From a checkpoint of a small transformer trained on Wikipedia.
Size: 15 layers, 2 heads of 64, MLP 256 GeGLU, vocabulary 8192, 2.64M parameters.
Architecture: RMSNorm before and after each block, rotary positions, no biases in attention or MLP.
Each number is 500 + 50 x the weight over the matrix's rms, rounded and kept within 0 to 999. Layers, rows and columns count from 0. Numbers have three digits each.

# k: layer 9 attention key, 128x96, rms 0.101, rows 64-127, columns 0-47
# q: layer 9 attention query, 128x96, rms 0.0957, rows 65-127, columns 0-47
# v: layer 9 attention value, 128x96, rms 0.103, rows 64-127, columns 0-47
# o: layer 9 attention output (transposed), 128x96, rms 0.105, rows 64-127, columns 0-47
# gate: layer 9 MLP gate, 256x96, rms 0.165, rows 0, columns 0-47
# up: layer 9 MLP up, 256x96, rms 0.178, rows 0, columns 0-47
k64:571505465534526441579517542511565525551489478500407525460496481547492442520424484560527529491491445546479507525446515518601546517525537390464474
q65:493433484518543520492459497557441585444456497510513532547520483461451520462531507582510479553477426460467439505506478493559518424546481544560517
k65:470467488462438464498490490506475409524499555488489479480526511485531537527566517444544481469528442434512538533465486432532453484496440524518410
q66:466541563485478517499520560447469526528484558505526508520575514403441507569530497501494534515554468454431459537473495486574440455454434476542439
k66:465489499429495591470491406537472504474485513484469520442530549463550550477551538535480538512466492544479467462480516522498503558527446496517480
q67:539522541444487538435480506546437480457379443496532568452526473491485552500491605547471466581526447536465445546424602531545490537460508490552407
k67:560461534484503554462494439469431469549507469499541555515497497578526515562535411471503540477468435503545488451475507503540487442500427549498451
q68:475536497528504516478448407562452534506409499533450514415528527580487489519421562552482528585540467578513518512399448432410578562411453409526412
k68:547487566454448497591491538500552442481589599483416470592518462487457520458471539522443508580529565430467473532492554458561489542458535489487522
q69:429486468541478456559409455568522488578421500434468464503548522528496473494572453571586495593491465444546464510509571457557471538528478538587485
k69:558436532516467570495490401501445485432547452495502542475495373514537483525499504569495566509596508526565543471410509579569527568496582478422518
q70:530434633373541514437510563422458482500524354414569473560582481527487512588524499467454555436503520513563494543520473562464448457556500500545519
k70:496479465488459516485512473550493401518508586668533545437446534526500475446521471444442533476615479480438409568542455541447505599387443520449498
q71:438561567617500467483512447621480506470563491469531479525433401491537475530480477551469508473571489563489475427519503631547536507525531499536522
k71:487540377572530490464495468591523511548452458404479509503493516447501482383583522564528637484484416531441521534525544573571440486570503471493469
q72:477519435500438430571494600440539507532490522570489572489534497493465597514566511611491404366349590471456527459466680419524442496513528461497509
k72:537505382541515504480491501450489558600542464472462590546494421421450487433508484483516578551433538506547510447599497543572498552477535506601469
q73:498467474508551532498471494561536431457534542510437547516471493592499474507568399400532397397517497472550563429554500592547564499488526485559430
k73:491528437548571571575498566431521458571572484406460530487477509544547487465569545574557513501460585502617539471501548557489558547509613439516352
q74:545518501504480520510502494544536509429531436535546490473536505555474507477465515513476589470470451468505520488437571451498444469472545522530448
k74:495427456545470573541491502545445577490486504506479528527452503535573418562394448536520513542519460528418444484479494463529481466549523440549541
q75:520540395520404505557465479564546647493435536450499475541362482472436479536476499563550543437436496574488478491388495533463520529587426371484403
k75:477459424468489516508421451446561497542448495506559464450556383444481418576490564551487574381445496509426520551517635520508503518450350443524411
q76:457439534490469543488578516457518551499388488553503513527435466470539487547523542481465542501392485601424421448440425584525543524452566503442443
k76:552579487528459436415556499498537456487455448536497469499503452404503521490548509564518476563513551533376542461428506492498562499495402537561558
q77:498519544518407627526522475558505373431460549492357464430585476503384525513571596434426451547567498577505560579475491457493527532506574580441449
k77:499469558461497541455515539479517503484433520522386507497537472435479542459538558540536491601430465523428402511516549393423536692494547462464462
q78:539521670440510507434453480470473609552435394473553542452473496488536486456568480479528426525513343593570427507510549477530529637490499527509471
k78:569511616484459468524465530542490478552453459517598556510474551505494516448529486477607371545439518534536578419531492431485396508474618477487513
q79:506429495521476511529478536475546520492506398453591501457346582475473633425519560523452558427463465469462406526460535560568629554524487464498436
k79:504574398495617453495480459522485463580484449465536485558377515503548428564633464435495558476497483459492467488504421459466459523508556480532487
q80:457492490449468536475422527412537545451524517420471503504490484453497542523533553498496500550417454588582535425441501559576438535402607495509482
k80:552505498495534461519511563430521445512518505407484489532484608509581502492535597474497472471420395535534516464559434462518527587524542367485566
q81:510501523453464556592419492512544448347498567559550563540396423440462525443429611560424436432539469461415503407507563411601472586551502535480480
k81:646548537413440497519501561600437481503300372605509516509540461441411551553504577525537525564570554419519501622463498441495500525553269588444447
q82:491488569427428585437438455476613516512461504506436550566431432458521434471435540503532554529485573575502510458476553474458576562375477497440405
k82:585552577458404546509530438515462512480460535548421432519562266556441589500486496523521500606489551514575520484487465491502487469471399518490534
q83:520453532502550438441438483452602609520604545436467485525577513597515551491621475445503506490499417422574438571578492463499605562451589489486459
k83:453525589436550460614480512409531544451465522487500528521499398551460587465431570466483497557570470507435514350446495508451494533526516458516504
q84:524474537439438529458431553465516554426529557544553472508541480574520499442552530519442496519518527521517536452547539567591520488435451478481513
k84:560530556478502491496493518411490438468478524491417515558492516600474574448507482393523666516388514398447579522458417476515494452459452556494556
q85:519529483509429500498557460437574457489564507587490472479529419569445545491535411594547443534538495572521487500476551571508439470506556517438499
k85:521468553534483508547482461372372449514526511419474462512516536556493587502555487500471508447456507593472534546575466527484570536485615535462535
q86:520450518549532527528564525529602540531519484493466442545465596524470482488536462436488537586466462532507598423582438562535437463565576448505474
k86:441476530467559532426590469544498426425442487524508484430469424441427457558577575474502558528525502432523485500501526462570516572568378475468598
q87:503558584489490550557619487530556511540575396573491529520465478543483474478482441514538573495538524509490471480532585487526494533578456499514498
k87:484484578470494499566487487596458506539541489538466469495497537427491492479474460503556477554494526461524596506509468525484550542465605591448622
q88:529501497397552531493448479477529558540533404473446545598454516428540495574629489498424442478549602524523533479436519525489485504499505491453456
k88:589520526426531513463455538498462629513450433427512525487388451483467509534498493529483442617443523498495582478519561453511544535562378577395491
q89:453492577533496480491465510544575561488498513503537466500512456506451548517425503509512547518491530449404508508484505442534429534471501649522471
k89:522573430484562476578539538487588540575566564544449507572491612530508469457444508537596555432496453443496452532514525513458423437467519499549561
q90:564541460575535475448437533596565495450503565473529424405436536529532527529506470453545538517489447391593487537541517559426424526483506526532428
k90:504502577453559435543549516495599557502482448520510550460493524536518512485470496536502534523593506516546463441399478492460465476554490429563534
q91:518477461653486528521488470419516398550510551494492446442479485509616507509568448574435504476487525573461545484570516506593440463485522475499535
k91:429468434545392498494463427454498442626490473464469495542462465539490472403533513531460557521493436458526440491537494428508532495590456552506471
q92:585422483488458536538572491617618520459477449510470537408444434445539543467505462416570481488503493482527579567544556502475457532603449489516432
k92:424529480545469536455509443499466487517478501550572496535478465596472484422446542508504536410483534529523438425469522521484440462486577512462521
q93:543424575518391443541416418614509443529420595446425541490423531611460482407563493534520533440457565528441500568445551441485431512460452493434490
k93:540521506490452441571441365415528395542455569409429431624475559548535463495480472458587429519496529461499395539458458455456532533569567500550472
q94:519481454615450475568479497455419570494498523453533502480460532551509481476406571503475451468422478482595481505589564502510513566469494476409539
k94:476490553600499513493529481605432437503547533504454443526540461484476444562531434464447581503614537453453492435477484629489505515491403516508481
q95:548477637443481519419467542468556548508507527566453476475559498550531529452412535551481495479501484534568480544493399450473478469461499553509452
k95:495411520480429486546456531478490509519526609503469538534489492553498443467474473574493463471451464457427494551441361558462413498480502392448509
q96:484466607533470572517528486474557514491485514543486414516455489523528466505419492454493528395513506514493530472462530537491529548475535535466468
k96:534512378599474532528430491437399468527539432524480474487539525528442503463464527545524550511476556506570415507570508553510561514513451530494470
q97:561500470481440496435511636505543541528543511489477444506533415534518523471536417506533484454527533513524454502518565551556493528497565553495492
k97:545575488587609477509552542520519470481514475447526547489481384489522421448457488510531504537511493543390535539515454514588550549572450417575456
q98:494447573406520409459487507422414466491501489398515513487589513492493600515551506541470452539534525471481476530498576502579488499476520502549483
k98:496405479437506535485550516489510471446494600509451546504495434464507530513543507473486487520577461421453550499545506492484544609518494566505450
q99:515462558384514494420509551547486522496467442454530536543571488498499506491573456506483443467483536494544477551474516473500459478554574579502520
k99:588538525500590532470544504503537504557484618491456489395476462444529483489463515553534501579551499529483467550461512494464501584477483426453484
q100:440566543603500605436478469547472512601478493557484576484511508388460427411428572480514505486421458504537490516482460540560525534486513510501455
k100:529469549515490462500466483508465468403564454400544413493502460551472494505573498437507607549592412547541548514498549524565534501450409454436492
q101:486459472517485487503526501518474443532501575444439561456552570609590517348521456448545515548348459494574433484511466489509510547464467505526549
k101:502549522584465486550533439557505577484569581569544419522465487592482517513431528491501484524503524538547492467495471527423436487592610437459527
q102:489421588414573474574436499484493529494442434388514532546557567454397491565564493494455412556463548460476581467490480418475504482492557403550530
k102:530412504456440481439582452499379519420533467555440468542489506514491387473499520431552495559462544455449512508481473513509493506392545448487592
q103:521452536337447552487492437474487537367468467477619479475420384438489495492546530590413417542536475476540528511576558415480475459580406572532522
k103:460433528561578503520545504508499552483396438437429538467430471580461398536543415497517476549532654515478546423469467414545644521539520543605502
q104:474538417413498495530504478478510509486450681514479465421480548603620496381448402462541464476495525527482489489519533441426538550542534493479440
k104:501524557555487441544473526516559480498594484502536482443466455481547420569409491478500482459478521635523489388460589498492530527423590431476581
q105:558496523543516487545459480437584480526522466505510499443601610511517443532530466495500557429478488424435628415556543527455576460423416465504489
k105:395471508467446484454513517488487479545445520550455488570529499541558585411558428437467513516504553460627420374536351419449552628530445578528458
q106:462491501496566455461565549491484497558539464459445518482470585569464542411447455444594576486445514514526608544588429547464569505475536594610448
k106:581424450555498554558528483446616531520582467644510555530436495596525403528459519472505469472416514631410515448459350611508436481456580406470533
q107:394500455489458499484505581421538434546425479455490455622453520488406532599601459401512419451370423490595503460465526502571515500537469478536459
k107:462463556546418507451520467516506495533451521350542494572502525456445571623581485424489392467404551572450480528457508572498535423398538544488554
q108:440485454513559512439606501503549416516542551559504525501428535446493502614502523488396480574518534396411624522585490626468579556438446506538505
k108:457486486539475449547451587451600557427390360626399525395419556472526529365472530487499493460493531500503548478510430488421501592484429492471423
q109:564409484456474583533614505424457531520585466487518520536481520583598534550495589593523552458428421486506420536449468483549479393453505534490535
k109:517466506480605509489568425533451529470555463465560595636491490509529519541529525415465459488511551448509498502533441466456581497431566563621484
q110:503496495445491460577500465548546442488564626457406557472543535593560443396489423446547464455467568527536513562546486456490518421503562454520550
k110:524476514404527508532411422450469379525565449497553509508508361575453550407409483551537517538606468534502474532498516554451502483559517498394524
q111:467528441485522527458461531425509458578548480560576528542615508556499445447601456415488451392489461499505531602531594522381531450548494481528476
k111:525512522430544520413508465440435510500480486514519489551558441538600530424565434507521465496489548446511571569452569521471518515408512582464481
q112:506431460452496394533505567464493477496529532409541488575603489390500481474520509426541493518340559414544622463607493481538520484483507503564464
k112:532435503532503471507553585497548472584481538499541549565422607520571621428614505424478453506455544497560393461464418555452512494458488387487589
q113:464426499488551557530605449469520506473515472523575452458420512499513439522434604571398574429502540378417561510497485395440482411440475440313524
k113:440501385501510441459562540471500548542494491547525454413474622473476444486428484492492491521520518509475419492375483471430559487429419515545402
q114:447458553512515586567494559541477554448419506465513555427534425477513428562476521460509452506560528464457474523510592461563476547447535486530460
k114:475454568589482484406472538577510564476592493475454491512490457541506500485493543401575465531500471487635471474505544478548519443500554498497478
q115:447476572551546520519541476495399554524447557481466481494408429517525544530543476384446371558490559515496540405472509494494428472408477474497556
k115:564432506545481542462417423493542475437443491453486528451438461470438608562558526489505517512527531430441523477525594500589500478503410573499552
q116:550546397460561512485455465582480518444444424499556538522422473495517529413478490511456582449508434435533612454452497542459511357506443503590554
k116:467433566477520471533556468365393516577465436445515493472425545504488495468534475461472509500478517490563571502490402550482582385520560507568529
q117:523453526423519445524536595418426475517560461577536479544448542489425474485424531428517597420499482515549448490524500580418465402474425460399535
k117:495413512527551416436521489516476591525586470517526558467536493502427500374501432482445501456554505445513474579514455415516555533414540478446504
q118:433451488524463499457575529507488508539479481459470507462527477566372451513486502502585560497632478482524550445496413465470503577466423468533429
k118:489467531479479509555444514531543530488427537512480506459532424447531604564458594562511486540470535436543486445547468499472512490544521598460462
q119:514521452534546450521572563361471429561516479432496598480507620564592485441436472583499507509536507493467546404535568472456442537557587523523541
k119:396542507459474551484551444517644525414387512507455450443503472458484485559516489532473436444563476548436471561448495509414577471581453527451584
q120:423485616489446438476509551460433639525488440418584504460540412480469535528503540499447563515490499477518599506427543510548498572485555539467560
k120:522595552521473555519592532536543556482542503507508442551528573501449518524470568450511445466518529552471617411562524458386528424462516470449528
q121:472485485480525498562474444488565496505545524453569451413596500450442573442454513511492516512496481564422491419589470513519457600424505370538495
k121:511468426574467475503547543519464441451479497479540441459528437392479516511546536492504500527501464498426392443504468487481425512458523508519530
q122:520527551458519484528568617629498452571505441451525578446455568611506570603480499561445513503500478463555568566347411511457513498500479442506383
k122:495467601464485455498549448481632529468456461502427512410525551477529470646522511521444549550573597570547470492491538536520452569451480429479496
q123:513512484493390456499580508526441573453566419463522457526507546523524509610490515485537534444455522484514440466461643473506492426537542553616452
k123:494514448477498551500551539612577448514549433551511457491565494468532479557514448473459521501538483418588545546448501419435508538486517553517558
q124:496526501532527553423440468355453433574475478398508446575419517391466483442396563497550553459492496439506575524453468609568480465532515427574516
k124:523508613537452532558541513578541401559505410474484542519523489443509443522550403468470474484514384505593524477498505474448467370529616416520452
q125:518507416542409506465398508488524447448539484525526501603488457431437531519467488495517501452588547441524493510618568460603449444561459418512537
k125:406584534523488497566516578498503454586480557418497515507477442500438481478443473491447558589470449477548634520517487462519499444495515605512466
q126:545509618530546552506482513455478518505516529489496489540583462469496527519482575510458409581531508473529534616502558503456486528527526517471360
k126:461463529454430487473494562532572517462603566422520457534436468434439509531495491524540570527498472445543536440486496518442377475451530482538431
q127:607571426539538525545518510504604498517479521548488509507503518432579500473536574497511516543525473536510536523563547487556486514486549447551491
k127:469585543550464455501520460554445565525471485461564484480490447518584419446485520536489580403483476501554501481446533452551536528509541447575571
v64:495555454487456464413487465483502491459589428513441581571364529591486458494464427497478473481547545501490564585513528504554565479436479396502524
o64:433581454599564491527446494493575468505496465497379462456399496524462477500539475486495493528560497511553523460513426618503521510515514482462570
v65:490449493572507481527523510563562448442605524449523425510487489547452592446451550567458470581470492482455519553531479465563490556528501504448498
o65:545479457489527541527466547501478555479483486506615491569416403486491465498477546566490514420586533482409494516473552449474565437505545494461475
v66:525463541540483537463403617529546453471580508501553547490481559409600552466425537497537504462582579505471482465432526502593574467482489464487464
o66:432503491484481499522437429505502565443447412553523560471511548517459502513569467512492464480486433475511522347525490517476569474522465516559509
v67:467498529420470492492576550579512465560531465447460532499506504546493463461610524599536515469520442616456413517424509579546596415456421438541498
o67:527465433479484537523553508421520482505546465577539458562420494505477537530457568390509497529504571509563542490477481620493393572514532420378527
v68:503544418478554534490525531464436506537476654496453483510490488555579577597539596532465408460545522617471527535489530543440501519546583564517438
o68:488513554403517458575511544516548592508515468458447479557476538488506483571556469478520500387446545499497521509446453510444398522410468442562441
v69:510408469490438444561472587522467488452527493510536539484417438597533578497450492534554469519538550524531541515469498524508518548501508561582512
o69:488527573570549391526454430586470572434469507447408454470391511590527466471495477527566438540513448500588553450472427491445498598492537476537498
v70:347515411431532485553477449406578464570441465473514535587511476458526533523435567566502433528505447577482572503409485526426464441518473454536362
o70:476462370532440453492524440449584515510459516407445515467483499488457468593524419466573474523368505546499517482491434521493528526405529477372402
v71:404369555464553425586559542426502437541488488486639478463497372424465556459480611499566514528475589454509526501417519542476503504528436452410582
o71:455503428483371458532473439552501450390494588553466523544546528554481496475432489450506479523391558486419509412493680423463515561494500462486583
v72:543495453432514431488467476436528421478517551491446495430474569504521480515526508545509438468485545608482566548473590526435533450601559412503404
o72:423491499469576547512522542483498496587492428477555464586435590329539392526565455420512520517510537491564565467561403542515491396406514461505509
v73:485475486460498478434508496548454479414450505471504594598539505425545480455478465452582473520484452454486550423496432598493421450451506519493459
o73:432509560599528513451509506465550526474520488461530488407592425438511572529466645500474443535414413553482554522507479502527499526420489504509524
v74:446509472443465528519473501485528563480509556472461509470496497497530538520528553486543447510513524579463497475491479532497593472506504497567506
o74:519439510487463482505466497595457520524497419508549486517413556538464444505500480451584535496444523496490476503515510473522492570448504465466457
v75:402560442494593624500546460528546406442575472520473520527463496406509446511560569496452387524570468564415528447510445531581539515493487472538473
o75:535461491581533570601581563508568582495589379581557553432512478543475489585420502562391508386517574454419498517506431594479523464492522370469461
v76:547588550526456472530464505492454551577553544528463531472448472538484531620519500516480475490528517587482543501500623500521529462482520475484502
o76:511538521477582509523463497467517438503527518470450509572453499523472456486606455484493496501482516498520548483506381483571442453514478500508527
v77:442543409548425414378535466478486454516506548434455447565584527494515524509527510482542464467524543425474514502456439469539498537503518505384442
o77:395419357465531504516459516385527453533493523464404504485562509548485453433492486453532504416532545516505491468427442541396550391389531489469546
v78:476553527486553536457469482467509529528549481455548470533485513452556516473528528483462469516483590566569484573395595469448473482459509489541512
o78:558526436470408491465460601543465549451519450466434516472507487367473505537526478454519465504392540533450579531482519495494482484567511495507496
v79:535516433530577448577493529498525401485500564517514457476523481499531568581459484504479445535537529499440428403597461447457571576561568553488452
o79:516497576428507554566439495494511488481480529473521503537478550514502506480476486550467450452586447487449532528471407505481529456540472423509519
v80:488497619467490556491390409446476424484505462600481569554627491551627472426490564508476536471503543510492600436424492578535462537487556509472609
o80:426527510519507514438566452435469545624489432494453439543568468394416449526406534463556546463497520508458560416484616597570510485464370494487407
v81:474426484530382424467466494549521518518550583512400460530545533499465483411527463477535548519450512387573388495547483505431483518504552498508493
o81:511518443499494470484412474520406488524466566480558465544524566531564521397462526494602494488500409518614488509586559445506566469545495603525557
v82:424420447528547573462530527441592433475514530471497524596452402587553440490530520490550433444491447474455522564486498455526527547588562495564392
o82:479463473496450444532510516464533616550459495500477564427457571495505554564495526575493575529481373537563488469446424524535601571446526499476484
v83:555442486544513438595530564520431536488550506533487447543472588484426567537509530490545584437448414491399541508486524460530545466532511544412598
o83:484486528483494451450448433434541418449471567537464483481512513489501550410511448443395509547567532453465511404522501531544478505448478458514485
v84:425481511544549456448445554430492615488466543534428568532485526420589425380510555494468511466400434429490604529520496527440573490504462532508421
o84:551507553470409535450435445571450570499369456501538525496540515364521546592508551479508518489573469403503489525499457555491503588457585526505524
v85:477448415535515526474375606471452526550488487455623478528553496552530452538635514503511553517569614491517387500529471480463532495446495429571535
o85:507506445391476489545431482568505478453415516482525451463468507553474563541482501447578443472445489454495439476466515408510497456622529474542495
v86:507479538487490459519506454619481471500500602510540503482461537521549432558523534407449525486477508503542490506585419475450391355511506484515501
o86:618505500577482554481435462569486463475525488447545463518556538444557479560529510494463568537463419512486452534491523447572478491464490529542388
v87:541599579454491528499521489494572569557416420545434527428460556536513545425482464512432493461399526539511549481501513503555540471485488545547514
o87:567477578485514507524497531622499569478382372541535457488458557462535455552547531491421510458533465518499567453521468535542431583536514502450557
v88:503541486500512492497494434472501580558448515464455543482538454500508505518535575547480542453563436529462484482501470521498474444492524468469504
o88:524537459365502544486477449432537422533480563524517519560536543475469510529478528497585488437537569502433482576431478493563467480514467561455473
v89:513507588524509416430389411543489374498525407562489470582470571454377535496453493510548572461512489462593468515542374497570452542538566533485564
o89:588542475504460482486452488426435515547581480479495414431552488452551425447482505601535527454443432589465499466626530563513577420484443583489512
v90:495420523478446442510469538573645441502467434469530532526524585501507618424615476477613526546412445473544527530530581510419529576462449535566470
o90:535394507493419426488413502437511560431526506473501488602573448535572589479494514486409485410461520453532508496570613542551523547499543511528468
v91:423595558505467525445568608509475404558559610468536517488481419498439596471521508509494508434525574489480563522502538513530516451464451501498576
o91:441506546552469590508429465563470514489527482477450509507586479493426525493545480501487532514443504433470542502502535417461503531431523432430484
v92:371487544481519560456478394499484556514499457459629469588510573524448503483512397599394454569548562585462451466526595478440572511481585561496501
o92:560607513444483513584488623498443603460523526457400510539425489457413576562530429470478400491536630563469534506493552398393563560521431503432432
v93:542479476439528490476500509448500634484445409456588414531516476556476416511536494534527594528516414489476461490447567452489533516557459524505523
o93:457509559491452463469558529472475475555562591555462431435481579500516575481538411456474526514458579557497454530516533492582467498518472570420530
v94:547575463468490487612446455536506435498651477544533465479389372405358501519424401479424461521401570493556466557428544560549512537422578482507417
o94:569557483567564543554620563468495545559618533465537553490522408583549599498584470503440528521492507533532517524620519438501430438594492526455613
v95:508420614538398549557543537446496481474476431478506506481490492521555550410489485459529493431507465621435552503467420536470528511565545611486375
o95:470474660453509499474524487439451551516461496490489543564528594392440489568549438466464451517565419584483475472532537516526638543461436505467472
v96:482517520550476580409549475599489526470615400550503483510415557482542551500588541524498482437519397563394465446577516512473561476483468579546511
o96:574476577612553534518470533500517447464479570582442512483449556512428543499451470483418492527481471562485538479502450546465505526501501426415490
v97:456516469502486532424415519496439541494446453450550524485416490494457528492530501639426510481579556519464471414439623441506501478454551477483462
o97:463555501456497510516439519498454439525506544586429490505463467573466545466485465494489438469497554529520559468405468529490573508576492471433554
v98:460474489447560486667457497512463496457466548605506505548533493524520516405503522450534529569447394526468507536467437484480467553478482376499546
o98:545491496582398494479572391520453434515506424439547423443491497559518483495500465511564535440586457427477414453494562567548431471488502481529459
v99:517532464453579521480413519497430506558430484587544515597490529438488523546507511563505462477503611485435476423476565555460440486507560484443441
o99:506590517473500500539540552459474501581550458520566455450580456439440446491489520543459432398501524514483513468508430503534562455514420427552625
v100:572503593557530562472489566553522534506504512518513453483493429430466513477466440586426489414521508482514440469445532419414486511461482492527551
o100:563599553486432565495457479541464497474471495575515555471502459552516507424507461551536451582543489456533493506473591505387471573593503514493512
v101:537463557475430556434482454492590454425427508453511439564562548500500518516579538524518518546522461489570516485480567535535530531484551446501486
o101:458493572487545443467521551494483576550516419509558530463512519512559579485490538541481546532390535431498576524514570474503587477463547583588503
v102:489347519517565596495507469452545476456491445482490472445516496535490460482449489609435480457419522548477532530512510460516480484410532473513445
o102:540563501481576451559530491528520482456458482518551566466372493509478522538492514513495513489514495438587573529520539507417495510545500529621498
v103:530551513550487526515595612534523440469548567524511483527441519608427538470454468518388536450504532455524492575442406466567495507543543532578491
o103:502485499521464449558465504572503563519475474533533541404536505517577508508601367557502496520603438475474506451505466448452518497580536479521434
v104:571515440561439522549582531507565545484555521501509429548399537511457397464484511458543602508473397413497484492435472539450412572520514508419591
o104:550466512477500447436502394505405473518533564575463508481559576481575469471420446527466496500606432455519480523583602473571510474543458529471520
v105:490497443475499530588564565545584464440607556505474525425440488462471541443424398436543498504495382406486470582437475545593502526506447488568535
o105:498424511507412422513510384575425583447572465528559581537470463519547465494431483539489544545516412492526479552553588465503516582582554489494415
v106:431481545532562511454586536389487488378519447502454396520487453502514542479571416511578444502492511476502477464522452490534513508516517519503513
o106:463491497462479498519541555539465455407563540552473526426521526546464521487473488501509443594502456431454538477560489521484528552459500496516470
v107:422450581550488515502543535580604535423601474379523483470477542468467466557427505574513558441484410481440548491413448458472462552511486456479596
o107:537565547553503440496436453499476551483508453640421561472485511474496526474420456592543431520524532456505521530527510388469419524517469548557531
v108:607521574478545459503501450544446480512505500497569529471483460483522577481473431581494508545544412590578532583452481494440489592545492511477499
o108:563481572497397505548541490559462482543561489518524537536463485482538531473518387518548547452542494473472469496546455446437332473594511571537562
v109:520517449507489467452420487558501475462513436537541499555454497490492631549573493580442458473430563470452525562518484450477558452464499508541442
o109:555511572553502460565390494542480489474475487427531506477399461531489563456475508450444514497510500441510575529470429605467513527553573411524484
v110:377480465511455400453439508446425513508413522509553531554484531493453516438467437558534477545452522433513440382458492531482433571492458585577533
o110:435530484524495501492498478459402511502540550473358399447636463563531552434500508539541414483492573515570493477459512443454535560452500519407559
v111:462508533528453427565471476576545550554498429471558488503572449471467507489481495524485461558455553482500411477495480453524493545458512535489423
o111:603511481468524499512511506507416566467485487447539509453489520502430520438483519567521428478554454520454513548448386405515597457611546530522534
v112:542505449534639548558522570493586511506449564519435461461552537497505494435587491479487468454599393538494509494505528582559505479458430535535535
o112:497491581378515483486516497583510540447473494498475457506557534553521440581514432387527468576510508445495467521458507477396501569395602416507441
v113:529534585529556475507460559564440593495536498509488502545549505435592629486541467481505471490465490506460454500503545452361486584514492561527543
o113:589558608445322547446385477513442479428449482454451505464536499412429543473530489526531469536508459442432492541481537438486385551587496534504486
v114:582458519491386389486503514502541556503492525412448473436509638563425505579495521505505581483490550449420512506511471429497533499508526450476516
o114:460486529470594475447354487531502376498488502567563419542423546512519482358555455461490456556603496419509460476520454517565491435472473494546524
v115:421512488497519472645484470500504471564439568533538531521520494496545499521475486436452463638501448425512430523519511565466491492560511556442467
o115:489523533513443430532561476460432483457518550401481556574539475542545499526418546496534430501482527601454446528463506486503534497558468466521465
v116:539522516463516512526504505543540563483516525434498460463534534537533535561486440467398490514488520444544431582434512537490466587535522498490508
o116:509571489423524476480545572458478532556482449520462530507542497502507521466515499556542537565613548481433464553454444422489463498547505528563520
v117:536578549465430626432561476465481523392527425487405502482481569587405557468405506539584554492533442571493594413488508412591570270513475491498630
o117:456490549519548502490470565540626481469602427594559497360540425566502571427599557552503497509471545439541566490540488512546464488440397631484409
v118:556456462459479497515510494505466497416479582534494434554458453567538533540477559502564477544482448498551570458497527561524472382516454542440587
o118:438482499563562454469559471474493426531503541483426459463530516642521476427439570445544643538437581492525528494453500481493465550347483510500536
v119:602461536548430432551534563480519507495501472464395388483497496510595533485493531455452502549560452460463524519484421492473415469525499523476392
o119:445453623394554509484514478542568539482419453514554447588541518471480513533496456491386489448528466419447409511440471456583518416578530567513497
v120:531547411565582645446492520482511399505468535463465526589452560541574499535490492494486423475680569508423472550490484562479562497531530569445423
o120:412516575502498506547470584462541410546502455457510574442456471536506422541536450494485461508565536532497453452455406629391594436476489366477525
v121:530482481507439537525481481494474582524451522524544532542453493548532447503462490457527540453486471574524461488422450461497445520448489421462557
o121:487542457519485438504528480527463460586547509483448494547463537446506478517544421457561478535483459549533452467466526475582521543519470521552569
v122:672522489493441470453477474499407560547368532509583512584433501491500490528508462499444467561407476411509539504539478356410519468579518572532525
o122:516520604448539503509417545565417472551538531410473514470488529461559552419548524455448531551566468450434429597438362512513567485490501506461507
v123:573471540540430409543432522587478566556532458431553429512487536523550550540535416479449552469515417560493365586514443476460565430469515501532404
o123:629521594485455471477435520534474470456563485509538504447473447544492549443493446437561356500492401631503361568474435466487508448595522556511465
v124:461524601558572550538509450527594459461601526509447457510458529531539530486491555537439529430464481593458426527463409533460514483534457525475638
o124:569533536594381534462488501521413411551597466576503498520496529493494468477453427457590508579533552515500491461557655582516411574469426447452423
v125:444511521505492435541515534497375489480477517586504486568511594534580539448477534505483472477422534469504393537495473560505472543578490528479559
o125:504589533600496493478540513503423489497525500521480416453546491456513504510526526504516408572587472493470557413489483613461506547451511450485504
v126:448482468498531493520526539466487536465486494401537449473448542471554575474400486488452514502470510462475478506495512492503476640495528511439560
o126:496559526521468509499461529566494493424503455573467542456485435456515506531475478584439372429543553522391501496487561430453491517507504510492556
v127:472485450496383447573562546483515507506547612524512409499473451686483540588463520414557475500491479505434519569570489521480524415549489466451461
o127:505515523576623515496541494479538501465485542404493431532466482554476444450544568530573469579561477528573432526417433440506512507321495466504428
gate0:491493534538526546515441594486422498503487494522493496595528414455494498458497504458599526521516479477528480454522487402500463442501552447485571
up0:524553540456464451479444506495577490474557455543570505491506445579506467585444451442543437503486504574587527465487545490478460430423511568422475